python train.py --num_attention_heads=7 --num_key_value_heads=7 --head_dim=64 --norm="rmsnorm" --qk_norm=true --attn_scale=0.19 --lr_mult_down=1.5 --beta1=0.95 --lr_head=0.0081 --warmup_steps=0 --batch_tokens=65536 --doc_mask=true --dataset="wikipedia_en"
Each number is 200 + 30 x the weight over its row's rms, rounded and kept within 0 to 999. Layers, rows and columns count from 0. The size before them is the row's rms in percent of the matrix's.

# q: layer 13 attention query, 448x448, rms 0.0731, rows 278-308, columns 0-111
# k: layer 13 attention key, 448x448, rms 0.0728, rows 278-308, columns 0-111
q278,105,255,187,171,178,221,190,221,174,178,223,201,162,240,164,212,192,206,199,238,185,206,223,221,223,224,213,195,222,215,186,157,277,205,253,236,246,223,220,267,186,264,114,178,182,203,150,211,164,222,180,168,186,191,205,185,154,161,268,224,195,203,236,160,237,210,212,186,173,171,179,175,231,171,217,220,229,251,190,144,211,233,220,200,191,153,201,186,178,166,219,189,208,201,207,166,122,159,209,240,140,184,215,254,193,197,231,226,212,217,198,184,191
k278,101,246,175,240,183,209,217,146,145,190,222,178,175,176,207,252,194,199,198,169,187,218,178,154,170,210,162,200,171,183,214,161,149,197,201,187,182,217,211,193,179,169,195,228,207,232,169,197,162,141,176,228,154,250,209,215,271,177,175,225,210,175,250,187,197,216,137,186,186,210,198,215,173,156,193,144,156,147,232,232,142,194,182,153,189,211,220,143,218,155,231,178,197,171,177,217,215,237,224,206,200,214,192,201,133,181,216,224,169,179,181,207,204
q279,104,217,218,166,188,180,171,218,149,237,132,196,210,154,235,207,228,212,194,189,223,145,185,224,287,211,205,201,159,217,187,165,155,184,210,211,247,156,198,278,215,222,252,187,229,227,189,179,181,215,189,249,218,184,209,177,193,231,214,221,167,191,162,231,165,239,232,172,197,184,194,217,218,126,224,178,185,201,226,175,171,190,200,186,224,254,131,230,248,192,222,238,226,193,192,192,213,216,210,173,200,191,129,180,182,192,184,249,240,214,247,162,162
k279,104,199,144,221,260,202,200,223,164,194,209,214,189,197,187,204,151,171,144,203,216,171,193,223,181,142,176,154,216,225,203,199,258,237,209,144,234,202,153,249,220,196,154,172,163,219,202,183,187,204,197,188,183,199,196,189,185,189,225,184,196,218,173,213,165,179,168,202,154,242,216,185,215,197,195,234,230,182,225,160,191,188,193,235,187,187,239,221,168,210,212,189,129,176,182,197,166,160,215,203,215,172,176,159,194,127,212,153,237,182,183,231,195
q280,104,190,166,193,219,164,257,169,207,183,137,156,215,171,165,209,197,210,139,198,234,267,226,215,192,224,121,197,189,219,175,177,207,194,231,156,196,246,232,203,134,224,234,164,198,172,217,171,174,179,173,174,211,198,182,236,233,228,182,226,157,223,222,245,174,179,190,242,212,196,165,236,162,235,185,231,228,179,227,192,190,191,198,227,209,228,201,217,198,259,231,235,174,259,190,213,228,141,212,288,174,181,197,154,175,227,234,174,198,242,208,229,213
k280,103,175,247,242,185,156,205,201,220,184,220,194,223,195,232,171,211,230,185,146,170,172,169,232,254,190,200,178,196,184,196,181,182,189,256,219,185,145,136,219,191,234,208,215,278,215,197,221,250,167,211,144,216,174,185,240,207,230,208,214,205,210,177,202,232,198,203,216,187,195,169,148,232,239,245,234,170,212,227,253,200,221,187,186,242,183,218,211,211,199,179,202,224,212,194,193,199,167,161,147,197,226,192,171,234,197,203,173,204,191,232,191,161
q281,102,165,269,182,203,215,191,181,197,167,183,204,153,244,201,187,246,209,179,237,223,191,170,194,230,205,176,184,203,172,205,169,182,245,182,177,170,165,229,195,125,246,147,216,208,207,198,158,196,218,175,244,168,212,240,195,203,200,222,195,208,193,282,242,158,187,214,194,179,247,247,156,238,157,216,240,187,217,220,257,229,222,186,230,204,179,207,201,136,235,241,215,152,240,219,161,188,152,205,223,195,226,230,180,190,165,155,157,265,272,171,199,255
k281,100,236,171,239,229,192,179,221,194,209,156,165,235,139,176,208,199,204,223,236,196,142,220,187,187,248,238,206,110,183,182,245,246,226,240,251,216,192,192,198,196,201,209,216,178,208,209,196,199,189,247,266,239,199,213,236,198,194,148,213,224,200,178,190,213,176,178,159,225,190,160,164,200,164,170,170,219,150,284,195,153,211,220,153,211,236,207,188,237,130,140,198,209,253,164,246,194,187,204,170,157,170,200,182,153,231,193,208,177,273,220,164,195
q282,099,176,214,228,207,126,187,198,225,193,208,163,168,184,226,193,176,195,209,230,215,191,208,243,236,207,197,250,214,173,232,215,187,234,232,217,215,187,201,193,151,257,216,197,240,162,227,193,239,179,197,189,237,179,196,177,137,225,218,208,199,239,209,233,128,256,198,206,151,195,275,200,193,186,237,210,195,188,254,191,189,194,208,153,185,214,233,183,226,192,221,217,159,252,226,207,173,184,195,219,197,177,167,240,232,186,194,194,220,121,195,139,208
k282,102,174,160,140,211,267,253,213,251,267,220,243,182,160,223,207,183,213,243,204,207,171,250,196,193,227,234,147,209,157,184,244,231,140,177,209,246,164,238,216,165,167,249,221,218,248,224,159,219,181,162,236,213,178,218,195,237,228,215,193,195,221,206,184,165,201,186,199,221,237,187,194,202,172,211,217,207,237,145,223,209,199,146,203,197,214,201,263,189,183,174,152,208,153,186,229,214,229,220,152,183,177,207,199,215,211,188,157,230,178,224,282,225
q283,104,217,215,208,245,173,210,155,231,211,169,176,179,198,140,202,174,234,230,215,172,223,260,253,250,215,200,252,219,266,196,194,257,245,196,234,193,200,232,138,172,165,175,244,209,196,188,171,285,223,177,231,178,174,213,208,261,214,163,255,242,193,187,166,197,229,190,240,207,246,212,146,269,194,156,227,211,209,189,195,206,199,221,191,179,145,226,242,198,147,215,162,165,203,219,192,190,227,144,205,226,160,215,197,181,227,171,224,195,214,200,199,175
k283,097,205,180,270,204,213,168,155,203,192,191,187,223,261,221,205,226,181,179,230,225,186,178,142,195,172,249,171,178,164,234,188,206,198,243,165,204,205,177,215,245,252,173,267,223,204,180,242,201,243,199,221,167,269,139,202,202,191,246,215,194,168,206,211,233,233,203,220,216,163,238,237,183,210,141,227,215,227,228,205,221,187,168,166,207,202,209,210,225,210,202,199,146,189,175,195,160,223,212,196,205,242,173,205,238,205,145,171,105,201,175,209,194
q284,103,165,154,199,233,213,156,240,241,208,198,180,137,239,160,228,193,170,177,202,219,225,189,188,187,187,188,147,203,195,230,201,230,221,215,166,248,218,205,207,199,214,167,178,247,244,252,157,221,208,176,209,205,179,210,171,181,205,201,116,167,249,210,210,211,231,244,203,216,217,263,181,188,198,245,193,149,190,235,167,151,178,242,186,202,186,267,180,225,182,206,191,208,179,190,161,174,219,191,208,218,212,168,172,261,187,207,150,192,205,205,214,197
k284,101,216,214,181,165,165,201,151,211,166,219,162,228,160,147,211,207,163,225,182,203,190,210,178,236,181,138,199,169,144,240,243,171,261,174,193,215,193,277,140,235,201,216,198,166,282,194,248,178,199,169,127,143,235,192,202,198,236,127,175,154,176,264,239,177,193,209,238,202,212,241,185,238,209,208,211,179,185,267,198,197,199,200,197,247,184,194,183,240,183,168,174,209,189,195,210,222,209,213,189,181,175,242,173,209,229,211,168,122,204,226,169,211
q285,105,186,214,215,234,167,208,193,230,221,198,167,176,259,197,255,199,207,163,223,213,240,197,173,203,181,212,187,174,160,144,204,228,181,190,158,181,202,213,218,150,207,205,190,210,193,207,224,151,213,207,204,205,197,181,208,224,152,223,196,175,202,198,236,219,212,180,264,236,251,184,212,244,141,230,174,226,209,195,186,162,178,166,211,265,176,211,179,184,208,239,205,173,241,215,206,151,187,240,185,157,192,195,211,194,167,235,179,180,201,171,271,245
k285,100,171,168,187,215,229,215,255,161,189,219,192,231,185,160,202,207,203,231,232,180,179,218,213,188,230,162,179,172,215,139,178,149,218,207,192,210,196,171,256,191,188,183,167,199,220,126,220,216,187,230,227,154,197,223,174,197,206,211,208,174,155,197,252,218,225,255,207,199,170,242,186,195,184,267,237,240,183,190,152,188,153,179,195,216,166,184,168,178,198,159,162,187,156,194,230,163,216,207,200,234,143,170,122,208,188,199,212,240,170,169,220,243
q286,099,225,160,239,189,195,140,192,124,209,235,260,222,195,155,186,200,229,254,180,211,209,178,210,212,165,202,215,163,208,235,158,185,173,225,211,156,196,100,169,203,254,199,243,211,227,173,198,191,222,209,228,204,217,232,216,167,175,194,235,229,236,140,176,247,151,161,166,246,192,150,234,217,190,228,208,207,190,222,282,237,203,248,219,208,164,189,184,167,184,161,174,176,226,190,174,181,219,196,254,180,171,213,226,195,208,237,191,172,197,187,157,217
k286,100,182,203,139,233,229,214,217,166,129,206,184,217,195,223,179,173,238,251,191,232,228,165,159,199,197,170,282,225,244,223,184,198,226,165,146,224,236,213,169,259,181,195,181,185,194,202,157,206,218,212,263,145,197,169,205,201,198,191,199,239,166,235,173,202,197,194,227,179,208,242,202,158,210,226,223,167,228,169,166,240,180,158,210,249,262,257,256,224,203,212,143,174,221,178,160,214,170,197,199,185,212,178,242,206,233,211,194,199,241,215,176,181
q287,100,212,165,271,170,160,151,216,227,224,265,203,218,183,207,135,220,231,183,194,213,185,224,197,219,222,171,187,209,192,191,192,167,223,164,182,227,229,210,176,211,259,263,246,205,242,206,237,217,174,230,232,206,214,257,162,190,229,162,223,199,258,189,189,197,232,185,219,230,176,254,170,162,173,203,224,172,188,156,253,194,184,206,183,181,244,191,227,216,211,222,232,247,211,215,198,200,221,251,228,256,183,162,152,165,158,180,208,215,171,197,200,225
k287,105,237,223,198,199,225,281,203,166,168,196,236,197,176,225,199,251,176,237,240,177,223,194,221,209,220,148,226,215,264,220,204,227,199,250,249,221,171,199,195,207,244,189,186,199,159,200,231,176,186,217,126,220,194,192,275,162,200,245,180,214,205,207,199,240,230,205,160,205,190,207,274,205,239,227,225,168,227,201,220,282,171,172,153,201,166,215,239,199,254,229,179,161,169,178,198,192,211,150,139,224,204,212,186,259,241,227,184,167,212,202,197,184
q288,101,190,248,178,232,200,188,180,225,134,176,168,176,216,230,197,180,217,166,228,222,226,242,207,186,215,128,190,217,238,189,197,175,172,219,158,222,221,175,131,179,230,232,166,232,200,182,252,161,187,144,210,285,185,204,184,171,230,194,207,217,174,140,233,233,215,202,258,272,200,192,249,189,237,228,200,269,173,219,220,209,224,204,287,188,129,184,193,195,189,191,255,177,194,184,220,191,183,245,238,181,205,139,179,224,207,223,237,210,228,182,172,188
k288,095,183,203,193,162,173,210,240,147,193,233,198,198,196,255,180,164,210,170,254,249,225,207,175,187,208,214,194,158,142,164,225,177,171,196,240,159,192,185,209,264,223,156,228,246,212,186,189,219,172,196,185,167,261,180,186,251,162,207,248,229,165,207,170,106,136,211,222,189,191,150,180,166,167,180,206,226,229,193,166,213,185,187,177,201,217,211,213,154,242,213,186,185,201,221,155,179,196,219,218,214,199,222,183,210,233,169,176,224,207,180,196,251
q289,101,204,187,243,143,233,196,231,203,239,181,256,156,257,253,180,211,210,213,214,188,196,132,241,233,213,231,201,182,202,189,180,212,157,200,225,192,206,243,195,234,200,215,248,213,278,181,199,152,231,178,204,160,220,185,135,209,125,188,196,173,223,199,142,178,206,259,180,180,249,195,197,226,200,201,232,159,241,216,187,158,168,235,193,231,230,176,179,188,228,173,212,133,221,182,221,188,218,193,173,171,168,182,199,168,206,197,212,195,234,200,192,241
k289,101,206,222,136,214,183,192,187,160,195,199,145,217,193,163,162,241,192,180,204,205,232,218,168,249,174,189,175,230,241,144,234,164,133,214,141,172,178,148,226,190,217,233,158,222,143,169,212,222,214,177,134,170,194,151,196,201,186,248,229,225,212,192,180,186,191,208,219,190,211,157,238,169,210,204,132,169,193,181,186,253,199,181,173,231,192,157,182,189,189,180,234,155,179,233,219,197,256,189,181,231,185,203,149,195,215,218,218,247,236,175,234,161
q290,103,214,193,207,181,128,140,228,137,167,198,159,254,155,215,243,230,194,247,259,149,245,229,200,237,227,193,195,198,216,206,167,169,151,163,189,160,188,195,178,196,185,191,194,174,197,159,162,173,191,219,219,173,152,212,203,244,239,198,158,204,228,229,245,187,236,230,216,159,174,198,182,203,220,181,203,163,223,200,219,207,230,179,172,135,220,222,192,236,157,180,237,194,201,159,149,204,161,209,200,193,190,258,228,189,231,196,194,185,217,182,187,253
k290,100,199,202,191,240,268,223,204,197,154,204,214,205,218,227,216,228,240,163,189,252,220,208,220,249,204,168,220,144,220,191,197,214,175,216,194,204,208,207,216,173,168,163,177,255,233,242,177,187,166,188,202,234,195,189,213,232,215,185,251,199,176,210,163,212,211,192,185,225,226,186,229,255,197,175,235,206,198,197,202,193,206,240,246,208,214,227,211,221,199,178,159,224,214,206,173,223,189,202,253,258,153,197,214,196,127,193,200,177,245,159,253,153
q291,097,164,192,222,159,247,164,255,172,188,200,194,217,188,183,223,243,180,205,203,245,227,160,177,181,149,159,261,181,197,179,171,166,171,263,177,189,246,159,194,171,221,156,190,196,207,198,204,197,165,248,185,206,217,170,136,196,169,189,245,208,225,129,192,209,213,193,188,165,154,147,213,231,190,205,157,199,206,157,140,216,159,217,236,244,177,197,216,193,133,254,258,199,218,145,203,235,198,205,188,172,198,220,206,217,170,155,210,215,195,250,175,169
k291,100,202,214,179,191,172,246,206,190,240,207,244,181,183,194,200,126,223,210,212,189,181,243,183,208,219,198,174,198,204,214,278,204,192,234,210,152,182,204,204,221,237,216,234,196,189,171,176,140,228,183,182,193,214,204,183,196,253,243,186,154,170,210,245,264,147,201,194,212,239,189,221,187,197,257,171,208,201,221,178,262,171,193,239,180,210,225,231,235,142,226,201,197,212,209,205,210,192,151,212,204,190,210,202,140,188,240,222,194,202,216,160,213
q292,108,192,193,211,168,143,158,191,193,154,205,223,207,164,247,211,177,213,211,213,180,183,179,228,147,149,162,148,232,168,219,194,206,203,178,197,153,132,189,155,179,183,244,181,198,186,254,218,204,180,195,182,243,191,231,175,195,204,263,224,185,190,136,219,198,179,179,188,236,172,222,212,180,239,168,200,225,183,194,172,161,156,246,159,219,263,112,177,172,202,222,244,212,217,201,276,193,223,170,139,177,248,190,241,210,153,181,189,266,263,165,193,174
k292,100,189,186,213,184,220,245,213,194,244,254,179,242,213,247,191,206,206,191,205,175,183,206,187,206,199,213,200,237,177,235,205,191,173,192,183,165,233,217,184,193,221,199,192,247,164,243,186,260,163,198,223,165,219,211,181,170,196,164,179,181,233,197,159,204,238,225,201,191,166,189,150,205,170,219,231,202,199,163,170,268,212,217,201,229,169,221,216,216,144,206,151,175,196,231,266,155,157,190,216,170,197,205,227,213,265,180,195,272,212,232,221,191
q293,105,240,175,228,216,160,258,169,180,184,217,176,204,191,220,202,156,221,208,188,203,164,231,222,152,214,179,198,207,193,224,216,166,180,167,251,186,257,198,229,199,217,190,149,208,180,247,203,132,220,199,273,191,210,193,267,179,179,214,215,158,205,166,263,199,229,196,184,214,219,194,172,209,185,210,187,206,191,185,152,209,219,248,241,205,171,171,228,206,179,175,197,227,253,211,189,229,241,209,182,251,227,155,196,198,147,210,149,186,220,149,179,174
k293,105,188,189,167,250,174,232,267,162,175,224,236,174,211,203,150,194,171,234,139,231,180,169,175,207,180,160,177,203,227,240,217,172,251,239,184,211,206,209,246,206,233,231,154,184,217,178,203,183,188,194,217,219,189,177,193,217,181,243,212,222,201,164,205,257,149,228,237,234,211,168,225,185,235,174,198,187,270,214,186,163,173,230,198,237,221,191,206,211,219,286,219,233,210,235,213,191,235,199,212,240,208,134,172,219,199,244,173,176,220,225,241,191
q294,096,126,216,205,211,212,214,182,174,244,199,154,143,136,235,211,209,182,220,231,234,186,212,260,237,215,206,163,239,189,185,254,172,195,174,215,202,194,162,181,200,188,243,266,180,167,216,218,196,193,254,202,251,168,190,183,170,219,177,214,199,169,188,139,181,196,232,249,222,227,167,171,214,150,199,174,222,161,202,194,199,179,205,185,188,186,228,216,286,186,191,185,152,180,235,136,124,208,217,194,192,181,166,197,198,166,189,190,266,247,175,204,182
k294,116,195,242,197,242,160,227,238,240,200,201,187,225,181,203,161,255,219,223,197,192,225,161,225,248,153,194,202,211,213,240,133,165,178,262,131,191,236,244,192,177,259,175,193,227,189,198,217,293,181,198,220,243,217,185,219,171,226,195,186,229,212,218,231,232,212,202,200,206,217,178,201,193,203,147,180,166,160,177,178,217,177,174,151,163,188,187,188,152,233,201,281,254,202,233,166,258,159,189,197,179,152,259,172,203,172,212,136,201,193,190,173,185
q295,102,220,198,304,172,200,158,144,176,182,179,182,182,172,194,189,135,187,167,232,182,234,167,198,218,190,197,210,233,247,206,168,207,208,218,232,212,208,118,199,183,206,209,191,169,233,200,169,187,189,211,143,237,216,203,195,205,158,221,203,181,186,200,206,235,212,218,183,153,148,249,178,231,288,196,175,230,226,143,215,174,198,152,231,216,176,188,192,172,97,194,237,184,168,172,187,214,185,188,203,224,210,197,212,216,227,223,167,193,189,178,176,159
k295,095,172,142,165,166,252,235,202,188,196,189,237,216,208,203,205,231,190,201,149,164,104,230,189,204,185,193,217,178,192,204,181,211,216,195,192,202,225,260,203,187,168,177,226,158,213,218,217,190,195,171,192,232,159,204,186,174,198,233,202,194,168,212,203,162,151,201,236,215,217,199,186,224,155,165,206,185,181,265,224,231,200,210,192,254,162,215,169,171,218,140,225,218,191,247,179,211,213,256,224,170,220,229,218,166,173,180,207,179,196,226,183,178
q296,100,255,218,200,189,246,186,171,198,163,191,210,205,220,152,187,237,243,219,213,196,220,257,204,204,202,183,195,214,207,195,268,193,192,224,219,128,247,205,203,202,165,223,219,207,198,241,218,178,160,244,209,167,230,254,198,202,152,297,212,201,254,272,203,190,204,246,211,219,159,294,183,199,230,190,168,166,202,239,181,193,187,228,203,177,223,190,241,142,212,220,188,169,215,195,250,237,158,208,202,206,245,223,208,172,231,160,205,217,196,185,201,198
k296,099,187,237,236,231,202,195,180,193,181,182,177,197,183,199,174,242,179,214,173,148,244,184,150,223,235,170,222,164,229,186,205,235,199,155,233,214,192,188,238,176,254,165,171,186,180,248,169,249,211,151,197,194,172,192,192,219,160,193,173,182,164,249,196,204,159,199,160,202,221,248,105,233,209,249,181,179,222,192,250,168,166,131,217,200,189,214,180,232,170,204,160,241,222,207,184,126,275,227,205,122,221,207,206,234,219,183,210,200,197,169,183,214
q297,103,134,202,194,212,150,210,199,200,273,215,205,219,217,221,215,199,174,206,169,215,190,205,220,208,216,202,216,150,264,178,190,219,161,181,185,180,234,195,223,220,229,178,229,185,220,156,243,175,186,229,172,196,198,201,194,222,203,232,189,185,256,217,157,223,220,232,199,191,226,214,188,234,227,149,215,220,144,223,170,210,216,169,200,203,251,190,174,194,171,219,210,225,214,191,223,189,207,179,250,227,214,199,200,231,215,229,178,262,222,214,262,182
k297,099,218,250,114,149,136,156,133,172,225,188,237,216,263,208,221,198,193,205,223,166,229,231,185,220,160,186,177,180,141,163,229,156,230,208,181,229,234,193,195,193,171,199,194,196,174,188,193,190,180,166,215,225,187,147,210,201,163,189,155,215,188,188,220,124,266,240,180,204,193,209,205,227,229,188,158,171,202,205,197,189,209,215,135,259,202,180,172,241,192,208,244,221,217,251,239,237,169,200,177,156,200,222,190,183,203,172,197,243,205,242,177,185
q298,101,232,226,235,239,188,186,203,183,150,167,215,172,171,255,248,171,207,223,230,181,201,219,180,172,201,210,170,168,167,214,198,128,182,261,197,223,217,170,232,217,209,172,225,165,193,207,200,172,224,224,202,183,234,209,159,177,259,210,205,211,204,168,271,211,168,205,162,156,204,268,192,209,154,170,194,193,232,190,187,144,160,232,197,217,213,175,194,233,218,191,241,297,217,190,177,154,134,242,168,237,129,252,157,184,176,204,179,189,238,202,201,232
k298,099,222,208,198,251,140,202,194,217,143,187,183,176,238,155,206,226,186,204,261,211,239,239,198,278,203,190,177,241,181,188,183,226,193,194,233,163,220,171,210,194,195,185,177,203,189,183,189,168,206,243,192,217,207,225,223,193,207,204,242,198,219,169,224,208,225,186,177,181,243,190,226,177,178,197,246,171,194,195,207,302,278,114,146,207,206,177,218,207,248,163,228,174,231,272,244,142,173,199,185,196,206,223,172,210,228,219,204,220,209,199,212,206
q299,098,163,237,133,216,251,204,239,197,157,179,230,193,223,159,217,195,224,263,184,182,211,213,216,204,175,202,153,214,201,225,216,165,249,188,192,175,187,200,156,226,207,214,223,244,192,216,187,237,159,225,153,178,219,202,180,186,213,199,262,177,226,196,160,146,239,252,209,202,273,221,152,228,184,148,193,250,191,210,242,225,205,233,181,181,212,152,230,155,209,192,206,199,187,233,159,165,205,197,187,194,236,218,183,203,209,268,194,192,242,213,178,203
k299,097,265,151,169,183,176,225,187,200,225,167,223,196,175,222,192,210,213,177,219,222,161,184,209,147,247,161,227,194,186,206,243,221,208,146,239,218,170,178,173,192,239,210,211,153,167,195,275,159,171,209,223,157,224,194,206,150,205,180,189,216,182,210,193,239,214,133,166,188,234,167,218,200,229,150,216,223,208,199,209,208,219,167,192,190,170,179,202,175,157,227,195,164,157,175,260,239,220,202,203,125,209,223,240,232,210,109,216,181,168,270,212,185
q300,107,204,215,168,171,262,232,210,154,223,143,201,238,240,244,190,208,186,241,153,183,166,145,214,172,230,207,257,179,229,209,186,193,240,223,218,227,205,216,185,184,194,212,179,209,258,225,256,185,195,240,212,143,177,240,244,260,202,213,210,231,170,195,188,169,217,170,250,224,220,209,186,209,212,214,239,189,173,174,193,177,214,201,199,189,213,213,177,184,244,228,160,198,247,153,193,164,206,203,179,182,208,193,184,227,152,190,267,202,153,131,184,187
k300,106,221,254,230,170,273,162,175,266,221,168,235,225,167,169,183,158,192,194,199,208,208,209,197,215,209,210,162,249,183,172,207,124,194,248,152,191,147,152,211,197,189,172,224,206,189,208,210,166,202,203,156,215,210,192,201,207,242,169,212,226,217,179,212,138,140,199,150,226,170,170,220,144,167,223,199,255,199,197,186,188,170,254,216,194,227,212,159,176,180,226,148,153,154,193,206,200,215,213,207,212,173,212,171,237,254,199,224,192,215,228,190,194
q301,102,190,230,166,192,215,197,172,163,237,218,216,183,189,175,258,162,253,214,151,185,166,153,233,181,237,194,241,183,258,204,204,119,169,192,255,210,212,160,183,151,207,236,210,229,208,135,255,187,204,222,236,202,260,210,218,202,211,223,280,206,168,140,241,137,201,212,224,185,236,235,218,223,214,227,220,204,211,200,238,201,189,218,187,185,209,208,169,201,177,182,190,257,230,166,185,171,196,147,195,210,267,184,201,213,198,157,146,196,187,235,249,193
k301,102,151,203,170,183,186,193,230,183,140,201,180,210,168,231,191,253,224,184,253,159,258,223,147,161,181,192,184,195,176,144,144,213,181,279,228,202,164,221,224,165,185,184,234,169,166,179,186,188,164,172,195,212,173,245,198,196,237,306,214,201,254,203,222,185,143,222,161,173,171,187,184,146,219,169,185,232,246,202,154,187,169,191,237,213,213,240,147,253,212,189,166,231,183,215,197,197,191,241,169,173,220,195,213,161,211,233,207,190,182,189,144,208
q302,103,197,191,180,166,203,176,215,207,220,239,189,197,167,198,185,182,269,233,201,239,198,216,185,233,211,162,155,145,149,173,144,144,170,194,169,154,177,238,239,227,198,216,145,210,149,175,243,246,192,173,192,183,205,174,168,218,176,224,221,181,167,159,241,189,189,217,200,245,185,208,211,230,229,171,226,238,189,185,234,156,186,202,170,236,188,197,230,200,196,173,215,243,227,212,182,210,263,182,248,192,173,229,197,166,200,157,208,218,193,181,208,162
k302,101,189,186,216,158,170,125,258,184,233,201,175,223,174,207,207,262,164,250,260,196,232,222,199,252,198,165,143,213,236,202,181,188,180,112,205,227,212,158,185,152,198,189,175,156,171,201,222,213,210,220,210,190,210,146,232,220,192,229,205,198,127,141,209,178,200,222,221,208,205,205,228,188,178,168,233,210,179,231,151,235,215,195,212,218,211,157,189,174,178,170,177,244,228,238,167,223,152,248,199,206,242,196,221,205,205,178,210,178,235,213,215,183
q303,102,174,198,177,217,220,139,184,225,203,150,149,168,129,186,217,248,173,190,235,203,186,176,198,219,174,207,188,178,205,200,228,229,244,141,247,225,218,169,196,217,197,258,211,221,213,172,186,242,210,155,137,211,181,196,171,191,205,222,254,170,191,166,264,225,174,219,160,200,221,196,201,172,219,192,129,244,243,193,204,194,212,219,161,238,166,206,212,203,193,219,142,182,219,185,182,196,173,217,222,189,203,211,236,192,256,188,184,196,222,179,161,214
k303,097,198,237,226,221,172,233,206,190,262,241,193,225,184,194,198,230,202,224,226,168,153,209,154,177,208,123,188,178,175,210,196,185,219,226,156,217,161,225,236,220,211,194,227,221,157,196,228,146,178,233,205,227,236,214,189,219,179,195,186,238,207,178,170,195,253,220,209,195,204,186,161,233,204,218,193,170,191,178,203,259,221,170,242,184,220,185,194,178,174,198,221,222,220,197,244,201,172,229,239,224,195,186,226,144,201,228,202,185,201,224,252,185
q304,101,213,218,185,173,147,251,217,213,161,171,161,170,218,193,196,257,222,168,160,242,194,212,223,216,250,178,220,190,180,250,196,225,180,244,200,220,195,231,202,243,232,226,232,170,174,207,144,254,202,205,197,204,216,277,237,219,185,175,194,159,150,245,212,173,148,239,196,219,195,249,220,216,204,138,280,212,203,223,189,238,173,226,159,234,209,272,218,205,138,221,237,182,195,177,214,199,189,216,190,212,208,241,218,228,220,220,296,198,230,138,230,199
k304,098,198,196,197,236,233,194,188,149,121,192,234,205,203,195,226,180,232,217,259,188,164,223,160,194,208,154,189,146,222,152,160,153,215,221,166,263,222,219,227,219,197,252,175,173,244,207,212,155,259,129,245,209,223,206,184,206,168,202,170,170,201,207,202,175,160,168,229,240,230,202,197,189,151,134,227,221,146,195,164,237,216,212,129,218,229,198,175,220,170,225,200,195,224,205,230,231,215,207,185,215,187,237,207,211,234,216,181,182,172,198,123,157
q305,100,231,191,168,159,182,251,177,177,213,221,229,202,147,166,172,197,247,202,178,252,196,192,210,145,253,186,245,227,219,162,183,201,231,181,201,168,185,217,170,224,214,151,185,189,174,219,178,177,247,250,215,175,170,210,224,216,223,241,224,176,138,193,175,225,205,165,188,208,233,189,177,227,185,170,156,195,218,195,232,174,151,157,190,208,244,183,152,241,173,184,132,204,207,216,198,183,213,223,215,178,235,199,228,226,231,215,169,157,226,229,228,207
k305,103,220,226,229,206,239,148,162,209,173,218,198,205,207,202,170,179,126,182,193,220,182,209,202,182,135,166,176,199,175,244,236,250,139,208,207,248,191,142,233,193,164,252,272,189,134,219,260,172,236,169,155,190,159,202,167,235,281,155,179,189,144,239,163,179,256,196,260,180,164,215,186,167,123,231,181,215,212,204,167,187,184,232,203,242,194,193,224,194,176,207,158,162,168,179,190,173,211,190,199,203,252,208,214,145,193,227,181,197,201,216,195,148
q306,102,216,192,161,162,176,172,208,203,188,218,231,195,199,212,247,217,268,249,186,226,156,213,171,249,188,239,193,247,192,231,195,230,198,196,194,186,200,195,174,249,195,241,147,226,197,201,220,210,168,172,167,219,190,194,213,178,178,184,296,210,229,160,171,201,172,137,186,176,185,230,205,187,195,204,203,229,171,204,209,210,168,224,253,193,183,176,186,224,167,260,200,187,191,243,206,155,157,194,183,206,161,209,200,231,170,109,178,168,203,192,211,155
k306,101,180,222,202,156,193,124,227,189,262,226,162,272,132,245,161,181,203,203,237,206,204,233,195,214,270,235,231,201,228,201,212,213,189,192,204,195,214,195,167,208,198,151,174,223,212,261,186,189,179,194,167,155,234,201,266,235,150,191,215,255,158,230,237,179,205,233,163,148,212,183,177,165,209,256,218,200,183,154,185,188,173,278,179,218,252,234,188,220,204,172,154,189,165,186,201,267,199,238,181,231,189,213,209,226,198,232,190,178,180,206,154,203
q307,100,193,207,134,198,203,191,168,182,156,188,184,177,206,180,192,220,146,246,205,148,175,225,174,269,241,200,225,204,251,163,244,218,230,220,218,151,244,249,182,208,206,141,180,213,158,198,226,201,148,214,187,161,206,184,197,201,187,196,199,224,130,224,225,212,244,200,226,233,193,175,182,229,201,178,156,218,193,207,201,183,209,219,203,178,230,241,207,208,212,198,228,220,223,203,179,166,247,195,195,217,318,183,213,255,270,169,195,172,209,215,178,246
k307,095,218,220,183,228,166,198,228,183,200,207,254,210,183,155,160,209,241,143,213,235,193,184,185,207,176,194,188,173,164,221,263,210,173,245,202,198,213,186,218,217,247,237,197,144,212,213,197,253,197,195,247,205,223,201,179,183,217,180,191,207,230,155,239,199,231,208,188,221,192,212,186,140,206,234,203,215,249,170,234,220,204,184,156,209,182,212,221,173,185,201,178,158,178,192,216,193,262,155,260,201,255,219,180,162,266,185,145,237,187,200,175,125
q308,100,170,203,212,217,224,218,208,185,203,178,218,176,187,198,204,206,161,235,203,214,175,197,268,122,192,166,175,210,189,199,152,233,197,169,172,140,195,167,240,202,213,182,162,195,179,168,246,196,201,167,233,204,232,224,195,210,175,231,196,219,146,237,198,203,222,179,224,223,236,175,225,246,186,212,244,190,169,160,211,208,173,213,253,165,229,135,242,209,197,207,231,147,239,189,216,237,259,238,173,203,258,139,171,185,224,165,178,227,142,169,182,240
k308,100,183,245,131,196,190,218,210,225,221,260,173,165,221,250,187,200,236,178,198,148,185,162,228,236,241,253,231,198,207,218,152,164,168,196,210,234,234,217,255,229,221,164,178,207,182,215,208,198,189,232,230,193,197,253,158,217,189,200,206,164,211,191,158,230,144,170,187,264,203,235,194,218,225,191,202,241,229,209,187,219,177,228,242,177,215,129,162,208,211,239,200,188,237,197,211,190,149,192,160,178,181,244,210,215,225,200,197,192,211,153,155,174